Weights of a small transformer language model.
Training: 499M tokens, 5516 steps.
Each number is 128 + 24 x the weight over the matrix's rms, rounded and kept within 0 to 255. Layers, rows and columns count from 0. Numbers have three digits each.

# layer 3 attention query, 384x384, rms 0.141, rows 145-383, columns 0-47
154156124112107135127128131116155117121113116106123118138124142112110124124086109131120123129110166093128150115121136111095136118116127129133172
131133150118102119120098125113106119149135143131136137112111141156124153127123164116158132132106103146078125126151152096135136123127153129079127
146112142138151134095138124152136143130100118138121142129110129125149123138149161093147171177113130091144122131092109111154125087125115157147123
115143125147119136150113143156141140162120142136094121105184145133140142123158129095133127110144137163129107156096135140116142142124125110143130
165157118117125115143151152150089102156120127166146089126093104135113142124141150123117147152125119102088126086129136126123157109154137115167138
138108111114126105150159110115116125097117113140171150136100131137156107144111146133123124136146133137132135122198126114151161134105111091142107
124166141123153126159096099152155146094134133131139101080119145126144167139116146124121088147133122084112168128116131117136106089125104117150152
132125139160104107088068174133124114142118130132136138148164138133102141140131099111121123135115122166122080121100144095125142096117110110161142
130048111154133124096123171161135150162166129107118089153123147106139124161159117142151152137134180162139114136147150106138162109123116143133156
153115125133121137125110144113175146148145142133145104150141132118160109123082097149137112123149161111135132115117123149140136091112133106098131
133101089103144172126133153126143164132172109093133081158205107142183101145133141139074145117154092120146122106094146140109118145117112120113082
157120140157139085131168149132121114139121129153136140088132128136128088146123105152106125148162145117149135109139114143126108166145120089167133
156142152105151116116143132155136136130130086115107103144154122121130081132153098144143159150126105131120146146127121149139154122176123147152134
132145133124123092128130115149125133145122154136122114152140122107165134113136100103138121131132148115104112118133129111110081139118123119087124
125136111095106122103087136123098095118121132143143133140124090134118105131110159101125118168145153151149142147124107121118122111111171132118150
143102109135120146098114110126104089132119191148183110161145076091106134152122173102155147129075119148110131113194096135085139133109072124130156
134116161133145106118144151143160137108145105117123158122123107131182124122138164129158132114160131117153133190137114123151131168156125139107055
127125114137119118138152121136141175145128103136140147098098134157110130153095138176104129141144098139091146137126095129127123118137110178170087
135095143140135115134114123158107126143135088107135148132099131122152106095122147117131097119138149158127092119128149138155112129088101155113151
149162124147133155140139125118106082179146148137132133125119055093140163141151137103108133104132175092106215127131130117114127104101134139136132
130143115145117143109117135138127138125174159155088120131100159146129143142142145143089118131121121104092089113116073134133111103146119135102169
150143131143154154096110130126129137111091132108116095127212134098218143130079134095081153157158160143106125153139148131151083089108116082121146
141144117118084110144100106104108128133139149116129118096125096125140100110124099122143145156090144117119134083125123119121164117111096128121128
099146086137147118164116171147112084101083100182132095122162132130150144180165070136147148091115115124142148122121177126146157141130147099190107
161109157143127120100154174119142113123174153104105129131147135153112164176155121113145120171100130135146156108134133147095123119132129108097172
154127145104150100118164116154165138150146194121098129075095141079082107103140150111148094151145111129133161145145153109174135148113096132156138
195153150128089121109106136122134122160073070132158124134134134128125120119141125092161105171114127168128155120167122147165088147155092118142139
121145095144135139138129157145146107154103160144122087111130154110114074136107121168157129113102162119102154123139071125055128136143171126108103
134134150138103179119089148097162124114119140138129151128123111119051102140145123159087151121079112161152124133150078113116119090130119129136155
152140129127095105111115122105146106132126109099123142111149119148166111124084164100136122109130174128135161153149125170142103073152078175154120
140136115111128144161129099139141094094095136154180123129106116122144121117126103087101135140108113190121121137153089068179131145127102106122116
116126120148111131107124164103131134139152130152144144122123141138153160089094111192126137124117086116063132094122146116119129149116152127108145
142161164160174085105146088147125127098149195122112138111123189114122097155146089138148154115093140134098174166119114105122104112130127082157137
125166124135183101148131107113136125101163165123163119108091175071148127132169104165113153117161150124130148143117124130094125091088175069104162
161113127174143101146164116085158091103090129155110124128197161140110101129096122149164125103149098098069145138127128109139118084113146074122115
114126167099191137136098138120115146098175150140120151131182139138097118130164148095085113150184094133092120176112123132127139125099139144111088
126120128136113115125111188159109085156121113165141114102071194145174101147155138133153131181116100114167131110137135115123079095100111119111111
149123175173124136099080133118123097161122122128148152168106152156110154115129127154140133139185109110142143137106117095108144126104153117145173
129125098160170124138108104119140143128140103096140150122110134141128153125109154117147122125117095137140105140130158113109111142148114099166123
176164131130150147111102101127133077146129087130131101137116092131129173100098125144132106082121121152119163120131110103090147104106140138086115
118133108139152115119139101096166131087119150115137103141114147120095146144165086125137121126168113102127162187128151109141139146126112115160148
140119145104091112115132173117154125126101100129156120165123141157091089123089129094137166133036132154077129098141139098124161138152109150087123
097058160155127146123135109102088087102134082100126104128154128132123122125119135105068149137075080072116123144129058139133128132097118124097112
152137146127096131101143110174115126126141097139074178147138155132164127108178147134178108126099157088115117112138113112138109113160148166139152
119105172089119125158115133129175179136123097118108174176123104122133148145169125114113080135104167147141158149159115132072156123168133116134116
100107138162082130101117116106110105163090127107125106143122119084120145122139147185131105118151083125114094131100190117183124121139169144086135
128140120183132085163094136150131169135121073124128158095123121089123125117136160093130087090132155137123131075125141110128122126091126113132146
166121149145116171138152136134150136143127131122102120132123119141093113128119147109120078112100143136111146176126109166138156138149097136126135
114132115141146118108107120131105137127099099118109136153129120116156112104143151119142129100155116109127128166146099100118137128131090146131142
148129122080109121144137123109127146115116160128149114145122106157124120134130127132115149123122171137126145139128111113123134148129115100136147
137144124137132123130174132151120157135116113126124135129110142136126128132117171136117114126128116114127157163128140104140143117166121146146122
115151128133103140129150143137126116135120130117194141140161131146147138130108118122110161123110151099151118114082162119144105152146124132108174
141111140104143115135142120134144145159144140156135136127089103104128126137100133127086148133160122075133128107144122137141130129137116088146135
126105126123116146122123153136140103130123121135140119106123133109135143123136126139109084127127164136114123137084136114127108126146121129135128
111131096095151127117102109150160103128119094160123181137115123133155109122145089144116146119102147131147125124146160119171091113139161129152143
142118151136126147110151127139166109120147146162143171127111103159148141158133126095120083090152124148125119121122101131141112133140112096185112
148130125098123109118136105134156095124124145148123155104102116139159163135119157132131125122150108133119155117144091139130125110128148098173110
107130125144124137126100136126079127112104083111132145165128163142121123137124132136114092135148119120108140124106134138178142111119128101124144
085111132129101091115156137135113125133144143130154146112121108123090129097087122113093121165124141101147125114094105154138094139106139095155149
130133152130118146110140147106170108150124139110130125108165152096110117107120112127124189111108120118121106152107102136090119140125136122114136
108124149144134123154111138117134140109147129149158128164113110123128123137117138100115139134134120138145096163143129153129133130131109137167175
106118100153123115122147155141134119116090158119129120117088161124127151131122121128121127147092133143151135136138114153130109128111111152132113
158124123135116131131122159132161129111144150103146144141109122145135123124101178095125137116127130139153073155113122165086085144095124136127104
124106138172114088127117130145193123149152149090094154134116113130134144124111145140119124118152134087089082178147130132152129140159151120053146
138129116136103180112116101114148128112107162093104110113136111127132113173130102161131156094122116117136158174100095124129128092143144149113127
116147168151146138126149136114124169122148134146138142116084096138118130106122147167113147140132124110091150142140124146112155127161138095160135
154180095118142149128107151145141141156127148082134116102133124099120138139124133130127141145135140143169116159103119103136135166155148142133155
130096135120152134112118128147146092130122134123119141128116148125119152132107150104164128114141153168090136111127132105126151146138138144133119
105113115159132143121135093093136113087168158126149114158139166151140120097123147119110154125098137150125141135154132154124153118106145108128129
153122123128147082139122108133133120157094152113097093081129121125145160129165132140142126163152125118160147126130139119145181096138076131154107
135133136122125150115148108151118133121150109140157112126122143100130129168109142126105136136120157108176121105173168144121113123110122152101144
158090131118134169188131089156148120103086150141100127121164156150162104129100094095131135091137144108178135111128134140151078149088178130110131
091122152164128132120135138135151125156126152117132127153124130135137126119149158120112107118124117134130132112146143153114125129144115121138105
129149148104166110101148137116133114132149128119127153120143113112149110136104105157106154134112149151156115135131133136151141132119114135131125
119123137133146127169113148131099101146110088153109150119133164202131102120120153111117117146089096187176074106149151109114124152119127159134096
140111141119147119117106107137162057139167109123088126146110116127123155155130110148113154122111084150082115141148150108105148167133123133143107
147147119133165102103130127155108136113124153094107113110159131161148131108139158118144157159125093088155162077127087102125148125121139123136167
127131132142127198143153156107117122148112175115134102106086119124103199117164114158125125129121125064135125116181095097139133123105136123094112
104142121174107113113128087146097102136124130114151140105103113149137141117134120115077134146148166059138128131131141147111101108138141110143118
138107105166088136156133151110139157145149122139158155156106170091105172101131126197137119113128101147131119142142127143111139130100140096149181
182138107123130155098123111105107112156143123149106121114084128102139144119160144152135115164144101117105152166144158090144116091181129142139127
163108134137130081125131146125155131118132105149161130122140131081123103139160123125104093097121146117135095184116148122117095098122134146133098
126110105120128130131143143099132090095097158110150143122120122126110116139123121159096147124129128154127124148110163123127127090102122145091089
128120123116125132154122149163164133116164101142091138132163161117118123109130134149121155099136154130110120070160103165150065155144159130112138
163134102150150128115100129109136135092101109134125129115102137111124140125174141123128134161120151101143139110105168127141131149155135141133130
125121134130138129155148184159121084129158152111156143140128137141108168116100123096140107127102146132108133112115137134149104123138127101154115
147135127119145099132144155115159103135166052129138170091160136143089158108110130113098082113175128106187100142115133094128144157127119186120161
077131107120131123129107150102108110112147104136178106149129135132090141126142136156103110125089159122160133108182120114087203135139137154115157
142103119115104135132132143131102172129115111145116150099127102082088119121114118132137092081119142124074116116151160117131108118131131115163168
151107077142125125086116143113143110118110156146158101144091113086158123106115139107129109141072110126131072085113120117136132100122127149119102
106186112134082077097125142123141164112086144109149101128161146145159114131087108139144128141113095073134131148133096098158148127149114145169123
160126117151084097178095158156127108140153163113136145130116108132104131114159129182122125130074144147122098161078129129124127171193111121130121
141046160148073129130121127081133140106109172143108151120133138131104155143104143194120127142132155112115131126146127148132110163140119107121080
104124085107141119143175134129173176121151128112118108149147115173126121161149121153117165119098135108110129099146139086113165110125118130094130
137129149106145158149158132069084138150153132171113130098160132157142118131106149074117102094121136153121118139118104071093127087118133093113162
147126091096122130119085150075125091127131130101123094147130096121124166146120129047107137135120083078116166184122126118111176146103125093127119
113152147106125121111137170092091165133105123128113159115140145104097126098138101085123161140131135128176186083138082137117060164103124142106111
090120118151167140104148171100121141137145131125123156126110139117126119107103129122111124129123138157130128150122147136125171148149116127112122
186109125169125120133155163123152147145098141110126150121134150110117120110145148148104125128198115148105094167129155191067125111108184067094119
167138113092134120125094137153130150125116140131108104130140105143097113120170132130156170143157127058136109147096138124176132123135123100120155
153060122142122146119112102150124160108109162148164121139145159137106141094141109094112153093120111134152148141139130121109121100127121124124081
143103145136120107125114093158134141107123070100125102139062107146133107132175121146115135119138090133131100126138109116108082155180149101140137
133123137171117142129104113085140079129103104094128131129103139151114130092115114124136127185114103143146154108136145071147127125178139111112087
124123108126116142191166134117119113136127108118117091184146177143119088125118175162114140156113117129130130127116171145102145109135152138128136
153103146101125194071129153152116146166139163115107133167135092130072160116089123102145142146150148109137146107133125153110164128105096131125162
159138147127122142103100140109169097113140105097104110118121111109161139138120083125128128132124125154143157095158160099125102156114093132112137
126115142132120111152140150123113123121097141154139117142107116126137144147145120148090126145151094126117087113133101136102141083137099150112097
146224144114113161168157168120167145109102138134117072181134150185113129135131166140113134144129121124157110140127148143145131148165177100116126
120145141117098160164117115110127114131132118149117120110140109123098123123169125140137120127129136096149108104112086110160099134114126087100127
147131114152115112135128130129112139093115098128115127145158129122141118139134136130112134162163123139131122156136179100091132114080119136162132
141146179150185126135145144091171091137134139171113145142097104127118172081153130156168133133125111133089130088146113107149126099130121108149145
119142162126150141142087085128132095132139127125094090149111145113164147151092125157188156124059146158129101135160168111105159097094086158136145
129152135093108147119124159108141124111136129137121097149140157133137102133108114151140135107128154149116141117156107124086115140085109155130132
158124150122120108151146122121116108095123132149140109124136149102142112135082152152176134157097143148150134105140124102143145131101082123145126
092126115152130140130133092123108162156128131108132137102134127148121104087152132122116142145164104111178128143133118145111106137127149115096128
095120128149082132123124162097107094148139170129100154111139109141082128093124128154174112075128107108127136116148122101124118133148144124153121
097162123127099114100149151116135119121128114139133146130144128105184081148132117141174142095146101111121129135156158124152126126161115145178124
125123126101079139165116144141112109148124126129126138136125076095116104092076107109105096091155117141082146133089133166118115116137150136117117
118119128154169157126140152109111075130111127175136141140105110140085116116110105115132108094138108126135122122126136140146107137145162128090115
129154124147111096103113123117141111089114098130123120094130096128176147167165099100151121086140157113091129143163162109128088146112145181135144
147102120132162097097108080118124113144129112157128094114149144132153103128109129150110133104131171165177130133146143088173079118099129110127060
151121097089186182114073165123126106167142123147107127142118166095164159137121148122164094131104080158115126117168131136076115145176071134110138
139121165119122130098117159109097171131127128108130104069102122138096136118101105134101122131121119093136143161127126144101134079099106109107117
097116141122121108139054128175147128137113119096158108107090199106146100103080107119124132090112151083127109138138122137135107157125139137178082
108141148167139133141142077121132147113115108137138107125108118076119129125091117126140114154106130142087174140138118105102089139140078129114128
140106139167108142127144127140157099125088116120143145115112134156146150120117097100116117160098136123067153140120136166102085140133168205148121
094105104120161115129175151138152147157098166114118159151095114115116153140097126063127111138117153168153123111069125115145116138152163066107136
109131156100129117137105167101088114135115118115117112100081189155113120132117146114122099153145135162129105133146137105152151142129112141160119
131153080116077144154141105125101140121130129125149136156164117171105123105131121116101126127188112124148126114157093152108122142153139114121078
110107118134101146129147129100147086130136104126122137200174115155149113151156135168120137144100104143092109113109115125109173088179135128139151
109115146114077148095158144086114100146128130193144120117109152114128138103101108122154116182158161134123154115141142132091168143137107123114122
115120152154131153156120180135132080103107109123114146130123085135118129142156130151090138160076112123161125165078108113109184123119172086096127
152129106157163129089116079091110138125134143130141144092150139112148134103150146127132128110124117128148144126115122120142175129129092113165108
117140162166115121147210163114140122148118108105158128168109056069123065122140106162137139155133139122113195101098103102080128091109123165125134
093141147141139147163090101095091078092102126144146143091129142156149127136085141130082134118136123172068102157113126123160121143097111174147139
108119095155192166112159138156175128185103140103137097113162110094085089127109089162149131133141112133076128124129134116097102149127125103172095
148084089166097152209151112165115182081112142133115178135123134162130103151141140094094096091167116132181092107098163085157085147068144118144163
146097163125136114136110128131115125138141102132117145123105095161112133117120160138110139090159166107080136153119148169148119111095122151169153
132149107137151124112103122109134121129126110127149111117114093120124122124147112153173132159115132104116144130151138118142110117119133146108133
101142093097170173111147111146124163127137170087166118123116132166120129167097097080122123127133148139112137175134149110118133161113111148095130
119156160113163090111095100189129130120128112134083114141092148131124125109130121142177127098145103144139113122086162105114123148064095100117126
149193072149100173159168104170126107122122172142142083076142122134138096126150112147168112074094112087121107072135173161068197160142141107131086
097090163088094093174096083103121153104136161130148138098122126128140094173087095192107127157119131053127189168133120113118144140113154098140113
179125194088103084151066110100074149092113114115179108157121073140135191102106139136197156188140142139144102112131150080128111117125117123141072
088104145097158157131119167152093112142126127090155125167152085160123130152162110191156063126122136121116157134166098089106147150099124133167092
086123092107109152092153119111167153148125079118144095110158116113159090099104144165136158103107137113138124115142098151109157142123144171094090
129141166090099129115132087095087136101206134129108156170123063100117110108144133114185135072122123144110132098102169146135131139181124153109126
142135175115095097113090132131123118131139091120143123132089144162113117138129054123123147151156126133137122155112154144146144135097118154118192
116088122137134120107096108164163147112136082116157145116103118162144113148119116109170179133139186106086109121109115131089070148153108147146130
114135143148135161145136164158116113141118134126126152142150102182120054154153129147152131116146132167158103146126122173124128137037148086132130
139148161103156114101144147115113131130157114142139078171121153118132100175180183130075173140144133113121111097116131096173145121112137108142125
127126158078129135123118092139092147116161140109141100167130121045090099182124087077089171129113067126118142074103086151089074089137157120144102
078075049112107130135125115101125106149131095124146143165081119082142121141160165134150195110134126133142093121126163108089091156088170101080141
156082109124071180015156124120105122112109150143131123109124110104106146100108157138107111153099177138127103107130138086076144141073159121160141
112069114229143114118143148161148125104124147130081118143110122131158179130090115123133128151078156128119124089140098125136080152107123141118156
131146149119164140170107152148158167137109059127120132099063125164099130123137169145127104043110193105094113123084120116153044112123120137088114
116148130160158146142198078139118119140105162156101139106087123130103172089143117127104134167114178106113099162156132114083141096160156148111113
172110101170121128099117092140113125112092121122103105120119121089108124114133154160088111115134168121128136187120084153104102123144124184087110
128140130121112067107133178134105158102150103139129142141120133148123173089131137157129137089127157137113124101091134169164154122138138155111125
141109054114149121076190166133152128130147092071114114162143098164062134148094120117158134145094124120102156137131168134211121166116135095143124
132168131117116137175117138103092096137098115136093107116124113166109100153102123155124091164146104122170069134205109149105145135130110151150108
145114159134109159121111163194144140147091156145145098127163111135183098154089090107157167109140130119154129129100168103121157110129154119159133
129169066105114163135137142118124134140136137135097116148116158086159136165099161103156160112129144111054126095139114146142170098140131086081104
144151161104091107161176198127105107127120128141113120127085136164124160119127131116107112135095067142038106121108079133072185141108095096117106
135128120175132144109093158154147161086098110128177119154154135105164144115121180139185186098195185140172117136126098096158144155085141170175140
098179088166100106125107157129113121163088161177114156122118137106151123087210099092068089162085076150123108104093183085113128104113131127127152
134157130137139143143108119153137108132102142089165117165138112156112139119082139117127124116119136165109149121160106122108166172114117187188109
169107133141105116116102159106137123125150175098144116146106092126140108117137113136166171110130114145103150103134128084142156081129144170162146
157076156076147154116127115150142188120108104151113121094097098071153096142163139108097093073090179132140110076086071110065153126110161116123148
135090085137094130113114098248160139130151095116166118076163116129097123152169146150097138111113141146121121137154160147109147080151165158119133
125119132093109121121112150118175073111134114144157082118104101104130187147109121102110069118166098096173136151137069127155100127132090131075120
116059078119092096089119159153103133133136156137156149105135130163075117138170159148170145096104131095112105096114116164137129145121130088149099
097126128137092137138088154149159142128095115071148087130127120157125149107134146123149122136155119122174122168116136172114094137180123116090162
112087130140136129095110150141139162118102109144110086122099135108151118154130103100175124104159130140101143105154107088115158108161163153134102
127150116114173146151116072142157166130119110044170096108173096084113083159113141121134166132134110109167070106142103096165185161116136052128127
115109102097141110106189148144144171132111109093153139108154171140148120100150122135136131101142146092145153133130111123123145092122172106140154
108181119119110131129139108123146099087088153141131127106082152124098148128133128152091125127124126084128099161110141145136090139122142118130103
124093113174119146117150130126150140128116106131153129130115055122122130100144127128164130111154123093132135145135115112107117110112143132144120
117150130145132150142094107080130098123123102141116122091112121110124112094146127097127131140106116147143111100144123158146143132132116129133100
107108134094130098114098130142064153147184099133160137102146105143128141157125143136127133103124104150126142098153119151132117113111089132142112
129125126127136120123116131180120143138097084092132136112134138158105114127117123149113144122117148155142127145099136124162156117118131130139118
117136137114102131154131124151121131151144149115183134104150108125135144103081147113112162099144162093138134096135156165138081125131104097113082
135111138162096134133155118117133145140113124119134168111113091107118165150169080145122115131171115149155146126154097147122102126134122145132112
130119130131119120132075124142117084088171150113113158142135099134119104119139063136129127147152120092099134117115117162119124120125101120117121
128106122095086130091111120132116107142121142131113121120155190104147132128122108122129088125122135156160088123161097118131122143115149130155141
100116137134127117107104114129153125111159167120128127142114125146119164122113124130130100140141150096157129162134138123150124124141127117104171
095141144121044133057138116104126126155135115173148130129117064121103132127068122112118115135125136115146162139098021132096123107088112100082108
135140139166106159143148130107141112153120098138076133143128128154101134213139137180123135164106114110142152123086174057122160128143106160162156
121107139103132141128108134117118117111112139150123122140136169122131138151148178094109176142112150152103099107122131108120124166095124129100104
135173115075162141146151127125136140197093149149114135152100071150139089130085127129103163149100103133133139117145144136126168136151128138149128
123107150159069174137145113153185132124161140079145141110100120124144154165170134163151106164156149135139121117143147102123125115169111153158140
108080144151118134090066110147091142129132122152151095123141170104130164138061184138143159141150166097123156137155150100110152151136123121122108
113102123100119130130122121161126154107117119119133113102137179093178085188121126138109139107125148176142142102141119088126093122130183168130123
116124107118146148126108152129149137152111096121141102138144128135129156146126154126127150134106154099113126138110137121118135118145116170146144
162139127183156143176105107118126148113116141149145146134113114103132124123104136116152119139137139134166144146148160127124126136091155124102128
156158140173178136145118097099174097117105121133125165096109124132138132104151145113131173123109099098136114140165116117142111138138142112137148
135116096111137125133113117167105159141132148105125110147172167092129125119111125149129136147120118111138126135128158129140110122126124110147126
159093144123156122112109133139160120190143162114107102167141124128136160105119109109139180166133147126112121107137120109136094088123119122170167
129154109115144167119090101103089093120087107138114124127116123106140160141170100148171095128093128073131131135116152091104197124100102119145124
136084135153105165128133130123100136120167159164117123165125130136114135112109167134126108172143110151140141122188111119116115112120126157129108
118062165097151150157121112140109115111094128125153151148116103112152167123142160106134138112130139085157102105119102124155139125110137145140101
118068133113117114163150114127149113128123131145099141145132159120110092147155173154136140085108147143143122118149104135128117130117148120140102
156126132104129111089098136115106130141150126123161120096058105123128118143143138146109161127121112126086144107126170116129095182122118109121117
124135101116154162157147118095108132120179144141107153167100150109138135126148143146119110088142142123086126128147176087142108101124135106093132
151142127126123109141131126132145137139145148129104137159140155141162182138143109146154134162120113155152138135110156109152149139144177139152122
126200131169059151096158179192157146055104127138138105133089099133158192086150142136093093112187149081093149102156118118121109106130144147120165
133165121170118130122180095149138118166158109140144140129156120134084153137117143116129130103128141134143143122098097097123092157117168124128082
166130128080142128145084136121110093162140094134132148153105119122147144128173106127127128123102110106133119134137118110120168160109145088137136
092084097139144126135157145143052117116134110123124146142128111136135129080123165141149092133134135118152133143120087135139101169106161115089128
124144128154129144128113078123145093130145158137119121068133105179106152136175152133110106173144123100131151171083127139159113146125136126165148
123114099114131109087156143127110113145132100157160131078153129117119091129166159138096106058111083144119134110170128137133162142150121123084123
140111129110103132170095132161121113149153141142132146199162113150130121115135138152098116133114142114111116159143129116110151126134122128140183
086146108154160079126149091085140094126133101114140144105152102103142120135148125123103169083125115123131112175115123108146143090088138138121152
129153122118127117097138120156061093129110123125128118120111120168097173131130202178127148143109112132128155099130153130100095123140071162089107
110100115140149157130113132126116115074078150152143160124159071106116134127141092092156123137104119116177100127144133105163078069114143139123066
148095160188153102113120121121109127129133137126161131112125121155110136119117148153104123121123135119071142122139090153153116128164109134097083
085146081087119123125130131109135150073123111114146144092123141122136068150083142160107121094143136130159189109153086177157122156094151106109131
120111139101104124150122136115138132149139147117145136130129114137119110089118111111105127104110179136133144149118138166127122162145159106101150
114135159124129131115128141131168168153118141167155079169149123160106147120131117166116156159137128068111163098082118139109091131129165106122146
099156124094149139116112109142112169076110160133107165118134162085139150120125098137123132125138128161120123159128170126145104100145165115175150
142114136134103118109148132122122109140098113143137115128144133117128147152152147121122146110112135120177108153133106116138131112187143124161108
134136089082103121143154099107059143097142169112137122108085147136155132099136106106094164152117118142137125152149142123109149114104134095088124
121118111164116135109112144154125140147124146137106100152141091122116091123094120150119126150127081118150139139089144142104131080109100129129106
161130140137136111130103161112136135101152122150147146140137146149126138149162128151148147123082085140143100139147125119099115169136108153146132
074140154125113160157123110143162137145087144113096142100134155132132108187110143121134111140143112104121119119120146093132157094113144133163118
132142114118136165105114138120126102112145121159116126146122122166138143159112169135136160151142099129173160121117173111131171133166093171137131
121082150114106128096154168124092122110145084076119120104168171143104145134183112135134112141106099108136104127098130150159173108133119124126141
160130128164081166144083127146113146116167144109120129121145137121112102126107109097097126114139150120125121132108118098114118141136080096144134
157115117127104133135137130108125135096147140117095103115123146116103135198106157117126135155095121112115152132153144118122136128099127143120137
145120153124132173102101097144124101113175176111116103111120096124112142103108136114089130122156112136110149107137126148156103126158131133121114
148094133172120130133095111120167144102117133194128119139142128142127149132126151120133125113142109087156152063113116111129154141140089114129106
164130145074125122171078149071118121159108146104115093143134151133119150136179125118142117133126166077134075105074174153118118115139140148155116
134125160124141170081080127099090136111143072104139152127094067104151167109172155156166134095139143135150130130160106131124115139100152139112112
126142148133109086090183133132116134112116129121105122092099145143159144131120172113077117104113159120137120149146116173174116129087128135120141
171118142157130127138108124084118140109157156125145128124134128119101136108139124120125128135112137126101119142112165120103110140102117139161116
080083171152115090119148121127090108178134107129086137111156109135163124121143133115114146111135122147115115089174122088127139129119143157152109
150112111174132110136085105111128104166117127143126137156065111136102066160117136136107087152126137106116118173141119139146125148111107117161142
099164130111165122121088130108133163154158123144121150144122128113148109121145108137143124116144106143166143201121099126137095142126115112166122
147171098133154127153158118130094073106107151151120128170141096092160151073137205165115140107109147127105128149152128096114142141144103112123139